Part of a small language model's weights.
Size: 16 layers, width 128, MLP 512 ReLU.
Each number is 500 + 25 x the weight over its row's rms, rounded and kept within 0 to 999. Layers, rows and columns count from 0. Numbers have three digits each. The size before them is the row's rms in percent of the matrix's.

# up: layer 12 MLP up, 512x128, rms 0.199, rows 460-511, columns 0-127
# down: layer 12 MLP down (transposed), 512x128, rms 0.204, rows 460-511, columns 0-127
up460 104:513511487514509485515531520504509470499484485498466475514474495509474497549449524516538490513469486511490520528464493529502538481528486505503524527537533503485502489545489507477510494497489480478490522453530514463467456491532466495479455461490567508510529537510483500478471466532516501502509478508492498490513477437503501478501504501538504505462474501483547449472474475548558494471522
down460 104:477524517544473461478476471511490504506510522515491496502544455501501482515513518502448467497494501458497497482477512514477444480523419490481468481471529483486526477526534520472483520542515521444527473545501522521482507514487463520476483560507552506482520483524512488497492541506514514511534505511487481516494487475503492510485517461495490511471525514539504504544514475467468544514514
up461 092:457469491494519502515478464444520477509518521513528455499488509504516504492459500502488503498551485456487477462466505472493519519546496446536482511472512528513537456534525543467509478469528473497477534487501555483516502545531475522481505525468506516476485494443502542531516528485532508512497501500475494505465503484516513552524503506508505511499477437511464491493486516512504471503509
down461 089:486482460490484515496533514496485490462457488508489501464576502498491530516486525489490518470469494542528532509562517491463505487495520522530513500487508483507492510445466501514502523504478527504503441520499500533475506485512514515496525458555496490493517513533533483494477492522482477509522504507524463513504438491478473422499467484515478492510538488500561505497509525511544472504508
up462 097:446524519511488481498475507491521483478471519458488493504501541532565512495514487541504477453480484512494510491506448501511516446499496479525519528540508494524478547479471508495536510542526510504477508519523519466546502544492491500508452505492468506512528482495528487481484511506484518512483492472470492493502546502452516499493475528524504548477480569483464503467483502491441480528494
down462 092:504526525514529483506508486484486502489513497553514465517483510501509472525522549479508464409494513507482463478462507491488484530488473462506537537474463466458483525493503490491481500505495522510505493476488515491477475518531546499494479471509525515536543484512465508485486545502494487463490560478491536483512562546522525476511470485473505496486502504488528523507516549528501456511499
up463 096:461502471496510521498475514501532528455485529501509449516540459524515498499485502521507532463480514551472511474490536501507477499544496512512498539532486518541481522516469492538519487499536487495487480489520526468468520507472478513471506462566470510477511502502490501487477448494474455521507502519483480493498463475470464493505508508496526482484556524513515497492474540480530579499481
down463 091:512521495489496464508514506547493538534480497474490514521462474475486480485503485527495500452488499454507478492495474475475470532497498505460476456502532496463508531523514464478520513516486473532482469532504458545548490471495507500547535563441518493512512491539502474529527557491503476490467490506494495533521514514522514533516461473548494504483497476470506534518516485515512490475526
up464 092:486502512477433531520461518503475509531489518520498508526456457455488533473540512483497491534481522532534494532510479486503479500504480488515502579481525502508495476504491539509491466558505489505480540527460527493546546441469499495502499506515501497526521516456459507520507507471505511513512503499514472480457489518487507514458482563495470515499518536495465500475482501491511484494486
down464 087:461516514535521547493524484513519524516509473501473469499505519506531503472495493498528474507458509493462491520471514486490512494492468474470583488488505535486441541540516466481483521502492514457504450509465491462527482517499472544514463537536525521495476456529493492510496504536485504504476507481518442503490520450516489507492544447530495489517491491516507519522505500527501487529518
up465 099:501567519494528526515514518511439459490498528547476541445513502459504528537505500495471471460519492536509514537543503527474496456508493487487514521523542528458504481485482536505497507490528488494521551507548490505491518496476461514477518482515446534522491522493542508454468517490499524482475502508480485472489467532511513503489495485524520529509479482450499492472475482486505499489499
down465 096:491457545494540463522508509448483490499497505514507503450507500507501466541523474513473467485477513494480462472538536555526517528454469537556506498514531481480500492492483447497472506515514493529508498488532497516486517489525535458501532480498517477482499507497496514498461515488485478515521497511482484519523550474503485521529491506466473530531477491519541511485420513463497513534493
up466 093:498521450548534524482500472474480479511525518527535529487487479524573465542508496515532478487529509502512464477490500515516516502504518478451468502536465512482484473529496536516487498531496504503545527511502491471516506527511474489522556520496485510520487478520461482489457497441472513529429507499472494479515480511460490499509508500528522535469489480440474503495484492489522502516522
down466 092:453517531504536507472459534535512509471436529526492538454514556504510513482545511481482511503497488488508512509499512507508456495511524499557493476524523463525475468489501515533443526522495500501520533471453491482454488516514516492489520501457528518482544494489513479506518542504481476519514512517520487463514465480509514511499468502488470507515458540495485477470532503523472467461515
up467 100:495499483519505497495512532484520489483450471465478516496484534555487460464476540471544504531488532541500496480543511576500525476500531489533548536473496499480525547455490496500488513500486517488515479507508496503457505458504531477489503488488484476510477484477512487503481509514464495520500533478496487448487471508511525494551464477520507499522505495478438485528477487487483472538539
down467 095:531494484418467506464504499465523478461507490504514487486467504526539520476517462476503502481505520477459497466497476541479513498509514462522489529475472453517469496498526471539487493455536491506534486499505501513480502533498544509479525492541511529546462498495477536509464520506467534517471538492494527529492484472514496502544490537507537498514527505516481542455519500489505534514471
up468 100:511495487483519501520500512444517523494485484487486554480499516494493497520491532516546501519523515533548508517448507492467520514491510494485516505468492515452496505505500515478491523526534520485508527533506521479496498494553475459498498516477532539444494504492567485482471521476469452480506476545504475474538496511506513534461516516524511500528462523501477513427486496490443501475471
down468 105:475522492575502478497515551512506517509480498509473505579520510539547468493529488503511515514509579535481509507493467513524524476490480467515513492464509494492500504530466489521499503516501516524512468487495447503478450490472465501507485481514467457521451508519474502507504511525497464497480503521495553482497509533499519521510467478470533472479496487479469496504524498466475473527468
up469 102:510479480475541466479536565527508496460543501470485486461460498541479506493512527491475509531443506498474484489465547521516525496505512496519496504478508540513541487466523490491508508501517500510507486516437478509484471506510502491503497472469523497528472451515500483515495479470547523523494448535519462538497536499551519511520503515483481465492488516538485481514544494484465475512523
down469 104:470546495529497486458518516527507483512542508521570514525491494497504486511541471468485493505536529508505523502525548504521479553486527510480497498493453478497523464462520489476483465507494516476484510553492487516482510467486507468485545481472544478511469513472487550547495490491519473482469474446507553523521474503506506483477498493520536477483513473499527488501482462471474464517500
up470 107:536488517481511495516487529518535465457462481494487496491476498493522502478491457509501476509495464516507491544473469544494472503526517462488489491491441513512503529543539493538517511485487504493527527526477444461515511493542477459464497506499530516498534502489481528499497499466511527537514539534543507523508492522462428519462484523485515486476497521514518524446494522503517463520472
down470 109:554526474487510474461509516462493457468509478541492534533526512513495508487532509535510469505485489496523486480508505449506531530446519478506497471445495441509455516479504484528521515539491461488546467506479493495520467500475462503534485498523448519511493533489506473489550502496520470491451501553556527503520477494508482505469499519514538511486492507504520520527513509496497513498503
up471 106:482511468448484488512536539452511430515517494539510469476492518526456493488522503515527452471518504530520494525493540462493498482513485482491508512498510481462472501526514458476560473512524483526517510513474497465491504479478509517541494548482465499487498475514473515470468505500513505530476537507493499531538491530470495516485500503499547473491500540515458514468515501551507550523510
down471 112:538505507560480513517485504528495510540454507465457515538509516533569463463557527505523464491485505482511488483477470488448457513495496516481505517486499537493506468543472486512500499493542517484510483466513544491469514514504500456456485526534477530516469500492488486466521486490487499512499521496481485474458492480502475479499509525453530461525518522520496506536532493496492498525543
up472 108:513529475547508469516499556497520482498490505510542426503469535471470465545486487521485498486515532505480471510499493511498508497488493543514517456496511535493505476526462504506512489498508458503509534534464474525539476524503528515495482492473490528501560491459500536535483495480464490501482462500514546493453559507477501493485539469460523540487500468496520487477492499496484490533491
down472 099:492503500483518471518528526492474518500531497479522509503451545511515542524505541540486523446525497494522510490480460493498516507409457519509449508503469488515494502516512536536482523516498533501483493504486517487512554504495529498460502443528474488495475452533481499480547484519472464461499494495513516519507491532502521512504481477471534465479474476509480494481467528525520520529496
up473 081:502526523473470487513540482487502497479490472496501511469530459499447532504536464537484520588505469530449512453518498504494486464550503494499465499509550497499489479478484549509528464501509451510504526460508532524462527512511494498504499501507473475536530498511511500499511475480474486508483536496503516531483486510518501524497451492532458472495508514498502556492454516494499491479527
down473 087:516480475471499508536479508498534503524490488479508438482476453554525494447466549481471492492465509513545497538464531520497507507488524504502515494500495537515573475523482470491488475513518509509494470482508491474500497470509483489489508533500526544504530529472520469509519539500530492515524475516491444488516540525477483478514505518507500517493478467465519473499553486521484447490469
up474 116:508438518509493482500484486499547539494511474526462458517500469487511529517476533514480479468510476486470539499494497519486503465515533478481479481474511479432523538555497527447474470517505453506502492524478494535499527501500498526515485504534510521544492536474466544531493482514502518504486547536474506458522490533473519514498470519452517494492510504510515457515490474532490494526486
down474 115:485523509501520518513520472525490464518515497510488517492461463482501528515518523512518482529476473455507529483457506534479487449494501472477509517437520494473518465527490465494535504487465506533548466505468536483518483479493471485492463500528476553508511485481468500491495520523504500500530533514546494490584499502486543520480499543462525450505495527528478482502529470485497514504502
up475 103:481539483475509464493514516442498483462498485521516536488518522527495478489481527488527535471487492497473506514460486489536479458478456503473491470479519527523524491554499526466494465540485539466515507514479529509449505495454493464511534540523523484494531472491533496501479513509536508510526540552491492489493526498515532513453498522469497491506500461467530533477532460510494512480523
down475 103:520485484492464529502492493518493474512512494525491524490504515530523512496532474501498501419444501509492517454476476525542500534496484478470543495499522517478465502508535541466532460481504441525534483479501503498509481534544496506476465507532485545486499501465565479498527483446475496530502517491504513467507523530501481476504532491491504522533533471500465510449521521505490518512507
up476 105:496478496501505461533463507520502561504451498555489459527525513510506512536471501570518460519542510475509468492528514504470466528484498495511509485496473503501485522486431538518532501509476493499540509493484486477513528524477512509498501506517541469478480521497488491511484501527481513483535495505436528500507502487474497508447539496515531516454480498494464516525479518494540519446510
down476 105:557495517495517531486529460487499465512470518485503530486516479504479480519518484506493547504484501504468475505558514496504499496495488517523506492461540486477484486535522496456433503502490489531483473489525497522482496508500483543465484459464521531495445452481509542493530495507497498555497457505559513482463474525519477485505509504482544441517514534506503523524503539493503499471511
up477 092:498526459475494510491484537516493534490484465516508500517488479511476523504514485518561475539524499468486497514493505537479499482465502496485499520512536536529493502534482552498545518549472466485508482523487501445487496533447502509517492451476542529498508472494471509502508510475518517475503481507460491516547469484476509543530501486515472445498506480514492482547532500471480523451451
down477 095:544460523521510467503546497531508505507434507489500460519516480476497477515485502510444508502508512550477517429490484520459467495488502522467482524510500528555481479470487485497500481500518501555475463481487476500536539484505510521550464459515465522530508472479542522536494510505502493494507494492506499511469478457522531524494493507494525460498480494518517500501471501542535509533520
up478 096:495508496519500515546490532440533543468492515474485492500546547458546513506526510473476493508458486511471474459535489467509479506463485457518530469534472480504491494551524491525509515497481468515474533481453521508513531522473490491535472519505515486520492449479525501528502503485482506518517491530516514451489509507486442541512522495483500498507538487483494513488513501482545536537480
down478 102:483508520532469521482499493487459530481484448459498501512481488455476525503488520484499505488548483502457502466458516465488531516495486511534489479527496504496551492504459522482507506541502502530492478529537515528526465492508457475541479529529478513468481523487528496441451463501514531517467523497529482497543515497485494482564524554510467488514538488493488535512470507504499500505501
up479 100:485496534491526525552461461495547522491465558526488494498507490483469501513476523515527494496497506483478478554504483508486519475444513466506494518535446562490542482511525499508479489478501482541494494529518466515534471492487520481523491492485509466520475505468512500503494532484467511527528461526443522541512483524503495495484484520455471480484546513515480513473479492508557509495487
down479 104:518503512455504485459487523504529486435491453469532515475515512534475492548496428502532516469497526504488500494493480510485475530539536510489506476538530503546446537476500497511480507501496517506496479511525506459489496489485499530503519518485480488479457488462512452485503478465497495518536498478502557526528470518512544487512502505510471503532478493476473562499521495528515517493538
up480 099:459515469528479481495520509483503545475488505500450499496518492559513509477514493483515452479489466519474497461476546492461475520513449463537556495516488530454512519534493458532523484506484504534493459510523488502512532483497501522476495495485492489485485543507511518479496431444507514492523500515505464498519528539493516532508517464519472528535498488503491529512477516495530524537523
down480 107:460527508563503498475522502519462507515509501464472539486527496527511455508496495507510489487486531491502484483444460509514550489564533459528504506489498505511476509547497492513509519491461503441511514481489490465531503489513521493496509507500519525465474502474460464477490445496513496519535497498521497531487494505494454466504537459493508492519453507511523532551544518528524484502461
up481 092:475522486491528487513530512456490523508549529520527488474483502536525505468513504494468503505440518506456483512514497479461469486508485546484501517512561464534511543467506486484478507466481498562510509500477470487503521524494515468499520543507526481532488475472475513494503449524490500530514498539488499478519514478489460508508500493540555471509517479482538539507450525501505470461490
down481 095:480513513485519486517499439478526478465467491493488506503500515534526510501499487465502503454494520493541533503497447506496510524527464488519537522431459513487482508513468529501527468558509519493502477537503527522482523452471478538533472481509490516516502539522490432495525537512529473485539528487471473518492491472521523492535504497508487542535511463483485483499464515466495501503496
up482 102:481532477479495459526551511519532495514530479480481523498495516527533511514483474499504496521474507464494517461472449524505496503487497506484483482512503506512490468465468460512452492455474519536485507543464459525492538498480565513431537512482510510480509509515511488499486526575514546499523526487482477546534495514504512489501506486541513463529479488491472516522493514524477505493478
down482 110:469518501499478505460523478513509462517490499503459510479565515518486478513520456540471506517539521473488486483504531463491480522516480548518481487448463532511520504476538558512456505502534479492487497511502476499530499519521472513471501537499472459485483509495488529502492484473466508487494522504451536502525515520498521500504507498501499438505538491510539547472508547525515461453499
up483 099:495488471526508482564521507502531512452550523512481480469499486471449507446520523484541490517511484522542516511494482523507526504517514468455496513497488503522478479502499532467512484510548500503482502469504474432543491478515569513505518482524544497494452479520478506478456466496505474490510510499486517537524479460506502508449491511534494499521517519498484542491517486501534509473490
down483 092:457504502480503485559472469474519502486471488553462485523512525504527487516497511512491484494521498503484548559499509523454430490474482510485530470490519499472511489506570471520492513470553477522482527498491528534520492477497500467500520518503537503502495472472482437523496470489491495508544480465475514471483510538520514498522513578511504500525492486495493489510482516472489482509506
up484 103:482504510531509515504513500451519512490518562470504489494495496498523471500469487558503490494446539503481498525478463506496478503493481498510483507490490528499518488480471485465479522512536517520505511525493539551499489521504473434512529459529495530452474470542483480455490496514528481494494521519507504525547530498489477513512510521533502491432529504431519480469528476486459498516496
down484 107:531511526548497514497462479454459511499498457510517480508528499510484500526476494494519535532441467514466515553504437505490541506476475458495527510486465521506442499496516531510515491480484482525473494493507461500540476511517514532499518523503487486492477503505459511454526538529454520482509498458519536520467508479476532478505503496494457522530508518489504536498554490517515490529513
up485 104:511466519501510495516514477508501495461509499470514490510470510461552484506516500502479493514492481535523482489546545475489490542487499511541527484554524519500486468542496473459483527485479496451502487459482518456500493511451489538513586485512503478488515504460456496490498493485489490542535493504513479449502514548505505502497473535518505534471521557468482501519507513500476517495473
down485 101:513496571487512542497484474516509467491524522501486493477499450546502495490519538491501530559513448426489506535507533516520506494512536482491475477487498479481446497504541499482507479482512507490547509496528498487490504485528486498513495470526469492468499512488500483484525482478530522524499490521475479520481523517456510488525493486509526495528496506470492567478563468447486476505475
up486 101:474520468497498473522501567524498521470552496523494535458510524463525489479482487470488504451497533482511499528478522507508511463555487509477491478504518534454534507518479550521469527462500460503477516507511533486481499527530464505464506502454514506517492519500466497458478496505536528532468499494508483481496508542491446503502530547495503526467498501504502528496460477483547471509495
down486 100:539499485501508510550537470482501532527493460499495505479509483502466534502510530531511506446544469524543464507541466512488509506501528477490504518494495478523494509511523499512512479506494500489436498506471513499514501502505481513518489481516480487556456484542548509519505496539472474465467504456528482464456461461520556525504495506503541528466467492491503501492457478477524530511463
up487 095:519538477495489515479493527480501520498478511484515488490502480537492532496485475503491500520512468490458457496518519512520535497542542508477464455527482500486504467506450541535536421487485475477439509482502581512503496510463489495517537476535494499460527546474509500444512511521498497528474507510535491528513484511492482516517504457484511489529493520504510540485474528492505484478506
down487 120:525503509495462517519497434495485485490531502480484500494516504541490490451524510514490516604492518492549538503483492494508494521486506457511523496492493507504508484509530488469508539505506494502511464469497463487492520479568518525529466545470507513530496478507517472521505515505502539478494485525466497503492515494498468486481460503507469463481522454507491478544572501476474473484491
up488 108:506475427509504504497502498503521481455518470540531473518478453513460496505496528545509498509513489498499462500503495503497474461510503522473482478506439517513500532480509499536503456529521519536528535524504498522496565510491496506474516467499464509514460489510494506463510508488537523504525506500502487511522519454464501536511503464496540466521480476492487506442512495554516513492570
down488 109:511491539539494510509561496505511480516502462460474464491517475515513524504485546516529473496556452477512535503498510515464493465480492495517506504520470482524504524506499492493513499469475498492508481463485492482508509490503516482482528509501419554500472470514526489511484441520503471485523522518488501494487482482481553504568463500514499493501504527509514516509569494465497441522500
up489 095:499479497523486503503513493495492508497475478504498488510498530505479512452481512525505533512493512454473469496465504462491519485514539539499539514477508525523561545512522490496484553522505540465493501474508519531536519484531555439468546465532497503503471472481505522502478464481512480477506456562470476496542478507525497501497490469510493484536481484469498479498545527526465495471481
down489 105:499477486526521508528532506491513497461504484523490572509507452474494487479499456512509490487504530481522488545500475490528505531494483497482489457578526494483493484522497472517503495502511525515537496493554502522476471477494539492505487475564461514496528543475485492461452487492513461496501522535545475468527500535512517489480477449523479489500493475509517464542466494503507472485504
up490 101:473523466455479470515521503506512503494473484488509531567460469477526463479502510507500510511491507500472510509510547483509506542514515469490562510531473500489500497474490433541522469475447499549501471483514472490513526514478509488513455510526518489508454552524503484528476518477531515461495555495524487510492482517482506483497506522506537512495491493494476498514475538461521521521450
down490 101:491559558512458464494508483468461519510489531504456432460529538489464464486512534534481537522509498499475504496495472505516548494473514490519502502506519498475515527515497487542498532514526517538513509517491478459495490509530453477524472506478508466508518499459552520471489495507507521469509477502495481496494506511516520503494538507492541495520484495504519521477504471449444479532462
up491 106:515524512519466497533480554517536478503491503502501528519501470525490481485468528477512482524495523482499491521500512485483506517476534449525561540511493500538495517496494473490520476465501446473510464487501534483491506531472543477464467462507504485488538499477523521486531548481452534512534521458485528449485542499515520481520529526465514443490469523515511497498509528506482504499460
down491 108:451534514503517510510509554518526503535520533510503523553491487500511478452526508517464523465498505516498530486494482479480463483461460476518474491529483484531495534496512482528507512467499518499512499504446536460494445475540456511506494513496484504508517469533439489481521511563483507492490483511467506518492501474536479515479491505475518516520489534566496506491514490517458500464463
up492 099:480544478490507536483516539529478498470529461504508486520507491486492505498473516487526512522487536478462462498513489491497533456497525517480526443498474518470513457501485496496540528503496514479481520500494472517537527534442479507524491511512479490552479512456471515541502496544460489556487535486486469482519518480531501485521534561450534509496490499475506492450491515484529485511491
down492 095:465481540494500548494502471495528457520474528502480465501527436485523524497544485503495517524521483496525491512483523513519504516470514528551521528505515473450505492512518516457499503464485496540490472505522516491522502500528491478481500491515504476463445451546522462491508471462553505559517468493526472537502481479484456529474516495502499512475485532543509510484487519513468526500491
up493 087:499497531510453539526488519523509505456476532483511531480474505542508575523522516567531494481512502509490485445471514487505466504515478483517507495496513502479519520491535487539498466478497422496517503493528514502499490478492512480518479471461498553489516505513457441529499502507511524470494465517508521507490478527503554470475454510471488481525498526484471542498487494482520496502493
down493 077:508540469508548515464517538479475495498523499473499510558554473510501465466509445433493507527513493470494533496513497485527516494502486510449515487522477463521461539498504494460510530530518532502530514516455466506462473522528461553459516485496502505474515494468469506497495486520511452513533533483479492507531480479520457482508534480513503493507481500512508488501496482541500507532493
up494 109:485480463467523490545538510467485496520478549478520517559493519448453528477504464505495441504529491485489506512474488465527487478536487479480496468500474498538516505523510488483513483511492498541484480521490472514458487503488523468512476480513508475495546472491528520501521572526502500524522483489513487535546558495516546482488553495479474493458497490508495489494504505509505482540492
down494 114:516508473536512530512503460518503473535503514514506478502555519469481488529527488508530484517482466443508465464491515493538497488483549458495486487496473505533503494533464481511509491500468537501476497540466505507524520530473513514512468493488516498458444487559500498501484562488491509487526472516510523480526475498524501471437537505464508509467517525475507491466538522492545514488483
up495 105:486458486490479504518452521529516518517494473544479501520485519519488522467467488491495493517529528511501494527564480487514482481422536491496553483496502526508527467487519563471550515450553517497483501529531511545525515494497524524464490508462463494512494505521482523510476506517489490491470453466511478474507541488470494487474503524477495512517510494472482485535490458501504474523505
down495 116:532497459524502532505522511468494487475502519537557497474514507516510486450522495508464529463453508518520447463525463476515510491514490459507521473457478478514486508501490514476514527545510493513471463488472502499520463518514521515501530520546507494538563512533477507464464491517444498475528513486463460486515535517474483474519509526524465529517546507513500508486497492481506512510468
up496 090:526509501505485470490453535460510527531510525495528512552490469445502467468499513487508473515496485569533535477504444522525494459517506518500478471500554488511517476487464489488446508463505502484506536507527551495515525516499503471510494512482515521507501457529468508506502492501503537510477512469514486493509548484454486504501505473490508485543543461486510469489479521475533474535480
down496 073:476449516491524511494537513548535476486511513470498472497505534517512500516479504447492476525505477464507481518499501481496489529514463508516551502501474495476462538471515488498509540491532505543504494507494415482512444502487467524484484456520565503470481526468493496555534521489481492521499527487474494508493497529507501471468531508519481518504476515483496508528522512547466525461505
up497 102:457531442471508496512514462485482494533479503489506495503489563519502498502493518491496461523483507484479514458492497464474470468501466546559469508478468502474521510469463491492472500482573495479533520523550541485498521501478455493462529485500527523514513466504485505535519509506534508513533523505500517494528460473525524512514490533507499491516495453486513485511547525468509492461512
down497 111:459512517484504506509500455488491467486507525542531444473493485460513483496456517530468501476506485490532496501482483513463505496506485536543508521462478487536505480535486556545504532531499490501473460532540469505547537491472476515521464521456481509494501486466509505519521501510518516470515520448493572504497487495513482528502514475506489508498485495518527455537520498494520513541461
up498 097:504497558528505512478469513518507500483537501497489510487466504498493541465505481427465513514509476519520505475487453537440483500526489523532512451482508523441536513489479446497526511504540489521498460521463480491491547472532501513548484524498549531466493515529525474520545473533499495512508537488492501532478514503499534513480516489486518510489496469492525501491485496500481479491462
down498 095:503450489504494457486512503482475487437534528509504486512492487504450514514454531508517507506537475477500476490483521506535492491493443493497507512466488513534548537550537504478476497465504501509488546473513504504486489496507574515518544466531494504515474475508530490493451527519473534510525448546487472473493506494487523482467491513495494504520492540507526508513538511516513455466501
up499 095:568454505501488517531480522552497476541510496460480493495491486476538512489523520529543518473473506477498516502524439498558493479477482495487511499531494519479483508463510465476487465466497525489526478463490504494557503501519526527489503472524497515486521528498531500483518517493499540492516490502503455415508506507545473490504461514524506487510531469494533471471523522512488516484472
down499 093:477491513520480487487494540515505502513506527541533479508485520526529499498484521511503486484505449480460480509480504590493512523488488493493431484518485476459497477533498499463545510462494509523480519461492538531495510509506496523568505529546471502498473516515504466506506499532477487465538476447518506522480509515491465488429508471533536528483485518495505480476503502502493514510502
up500 104:519485530471469483515510514499542531441493520462486540462488502522459533544523493506472478473546518508491519470512543516515480516488460474502505530501479493554505516525536501501517481493475481484483494503516467473501550495483487491488492488477512519491542493460520511496450498515529546509485547529493514513505491507500459517492474493525538459470526482498448510494565491490473502466525
down500 105:535472453493472507484564485515473546491507509483523457570496506519499494496454517515520561543497502487536504520463466503499487513481506506521511523518503533465500479496529462454513505476485492530545491532501451504479521501507510463462476536503531529463481511487507473544542472505484492470492527494480472479512514485499507489512545474497506465454488502510498497524498504500531474480474
up501 097:492521484504493534555496504506457482468469479482435534510494492469497513504490502516511462493507486494447496523508494464482460510498516506494509524529528472507503517519457538474464523506488507483531460512515472504526517471517492486489502477555522519464485519460518487518473548524523529516467514484488524443523475516520494495441526495507555487493506558511539531484492518511462507513523
down501 088:482523512515523468453538521476495530492507502527532514518509478513498500500536520541518504514494484526534471502512495514518507456451494466521490462430504529445506529494482498534502475516445470495510513513541461467514547526474527510484556485463486460491459501528470492528501490515500512507479479450453509490503508467502533507497504506493558495473489500484520511510484491521502480540512
up502 098:512482523499518534501483472504472516534484480499502435537469498488446501488513525529530521491486470528491493473490516480499489523482480519500473472477469511518472461491479477498504484476513485542561494504508458532478544478534509499473495534551487458498521506510531507484481514509464492515471503550552474482490514505533514479491473521474521486509524546467548489556541491492471501476502
down502 093:505518499479491483517544551467521474493476493452506454489493504513500505488523492486532524480489514497525493525488505496474527469485452540477524537517494497527457508477498516487493497509487498493449510526468569511494516517498515508499512467461533497500494494532431442475506505518528526555511559477457515495522529491478487549520474504485510536480493515501497511469477519527485466461495
up503 089:491484488483463526512494539517499517506476528525513505486453503510487555524493498523499454516446509561522481525462515504496492505496494505500459499537531482517478526533499488458500483500521483468487462514490531535527478472525488458515526525427527494490537489513494468512478464488481500482512506514498508462480502493494557521543468534496505516538451510512501533464475497478499459531505
down503 081:516512519517524471527549501501492503491517458512535475530501512505502483523510471457503518473555499496521482469581496490502525499499437485477499519490506532481486559470504467516488529508521501492487491520477461502509521543486500496449518498504509468502443498511495534491531475496493499514529541445462524518533464497482518526467515488524469511495485475466486477508440501520523490514493
up504 094:515521451508501473522550487488540531492481552452515473521463474440513514545523528469498503488500470494521474485482458454528526496502528514466462495523551488530531528493482470510509479517485508515504500512486483495517494524494536521529526456535523523510509476528475489494536481477456496479497472484477492485516464448484495524521534515478531506451477506502520498526513541508492502471508
down504 094:495485499454490516512501502489496495535508518564528500502523483487536482580535454482504508541486482466514516472520532503501487502462485478496499488492474491520442512474489475509509465479501493490572419496479504496507502541514548487529476521503511462502503523457500521503499520502493500497548490533468498468507516537474487516506525520521468519534481500537475507527491500476484521478475
up505 105:470531503552511473513514526476502508474485456493495471512499526476428533511491515497492516439472479512499492520446463519477481453529493516565515478492477485490516507500465540485497503497496496485519539475496518517480492494508500493443472486484482514520534480442459522506476525502509516521503503504458530522523547497518526502532533484540517504451523525483468488501524508531499482517511
down505 104:468557514506508504461494512498503470488453517516512513503490574517472464522509484514465502433482516521485504490510469508529496523460506519490513540498495480492464519514509503503486516502499548504517537484504503447490478519545530497486466516469494472480510525527515426501507464502492462516573496468499514526506483495529554502490486497526509481524516477523512486511493486509480524491446
up506 098:535492503454455481503519515515503485512471529508465462522498515501501472435524525512485476529492505463470506510497524503507514477520485513488468501491514545476498491467506463513490482492528492521528470492525471491504563572532515553524468477496420488511521490523503538475471476452501504524479510506494492492518530478514486543513510484498511528518497529490496486499527468515449472529493
down506 111:505458535522495507477505528484494513505506500488497485511519519506474483538506507498487494478483452468475501524480491541495515490475558502512456510491499497507505535465540477524438468455508526520518520484537537490476506526512443511554501547464570513490499488503532477500523518493513492529474483458512502516536506540500471502508477524482449522506460529510488458507489484501475484458519
up507 099:484525520522497458533462468470503508485494486498505508525478512494493529564507520510533508486500442504461495487471537497507514510573519513526485540530490511518474494499514501515495496504497500484506533483506506530516471479472453513512464495504513514524504519467522527539492483521499466550493478460510493476498492489488471465439444483501527493452516462492502528458553536460517483504489
down507 117:487498461520473510524519522540492505507490507500497495536535513516486498473468511549455467500505523525498573505522467501520502478529498481524530505492490529442504495475519504515518529476483472512476493492526487514507550494505480514514532500522456560523516466466523468499484462546510546439488502500515457516477488486498458510491441470462490499517493465498528477500481497493511501497540
up508 098:489565502490514498482512480506498539466470497537500487498489532525484485514513510511526543501472499494498481501476485521463511457551505519564533471466536528512533480516482529503489479472519490526462460498435490505504531490473520513502488452548507510451529465516489514501508484489496511512562502494511505473502460503516498546486514450495514487506502486448482497512509493499545506486455
down508 097:515518476485525527503513486524531494510460545490474495493548499504510486507533458485502495485496493487432483487489529507537478551509499510509507471531494511477461527492461505507512513464541521460489522491501510530470479507537490524467543557480517511506535524508480486524493492473492438536476481512554493495459493480468488535482445508476542505528491462518494532489499525502509466477507
up509 095:504558494499475494504492494488538464510534506520456534483493486459491544503487484531509467459507488491498497508526518526476439554501506494509486498480477481429517530504485499520474488482501461515521486518478544506470521478468542492474490532485497472531470468478460540521552499493465539482447506520491489475528528531491512482506508487523476512504483532473527528493529474520515527492518
down509 090:502512485464510540508480451516534515536505519502521480507492518490502507495461504501498507525500435518464541480478518498474500525437508476508497485489496495535502511500525484464551489519483554516481493454533458516497502535491519524511486484538498494471499515488507473499473486490461468525527452499523464525488493478502499551487498510513525462478481502561534505509472506487479517512582
up510 093:450482482533521510495467490508536525453497541474504466501515506479501527485465505508492496494494504507512437531527479474509459476518557510523498494511526503521510536464442536499501514525489500546519489492473483489484490545477510472514491541495482526493483445444506494447508517518495489480494519496523468504477483497534485543483467535541492535502489502476483483489517560507504493531475
down510 082:543479522500483466478512513487526489500496498538521505507479517575522494501501514466502494538532545459498558511469501500476552465499471470485564502505493481485472528531512473450507506535465531477497482516498509500477513498486481513444507471485548475551492466519509484517495483495538519488490515454521514463501519491465498504505531483508475486467495492514476470476499466539506520502535
up511 109:516531484524459504488520535520488516494490522506484522468468494484467500476529505550455472461537501510519490504474531510509514494494512483519503533486499502506475503480521533513503526448550482518473518520491520476498514482490418508507516488541512470515496517469512491501523479494482483536476506471472483522520476511528537508508500461533556467498443476489549508552504503509465542526466
down511 093:507512478519474462487493529497517521513509505533537496537468476530504489507504512482485473372488473468489453506500519494521508529519480485482532516519492482507480490490482447485514472468498524487496548565493508497503502482515567498484479489490466495494507532500510504509510498489462511553501531490494506485530493515520485525470530537478501480488531503518476490513464494546498496526489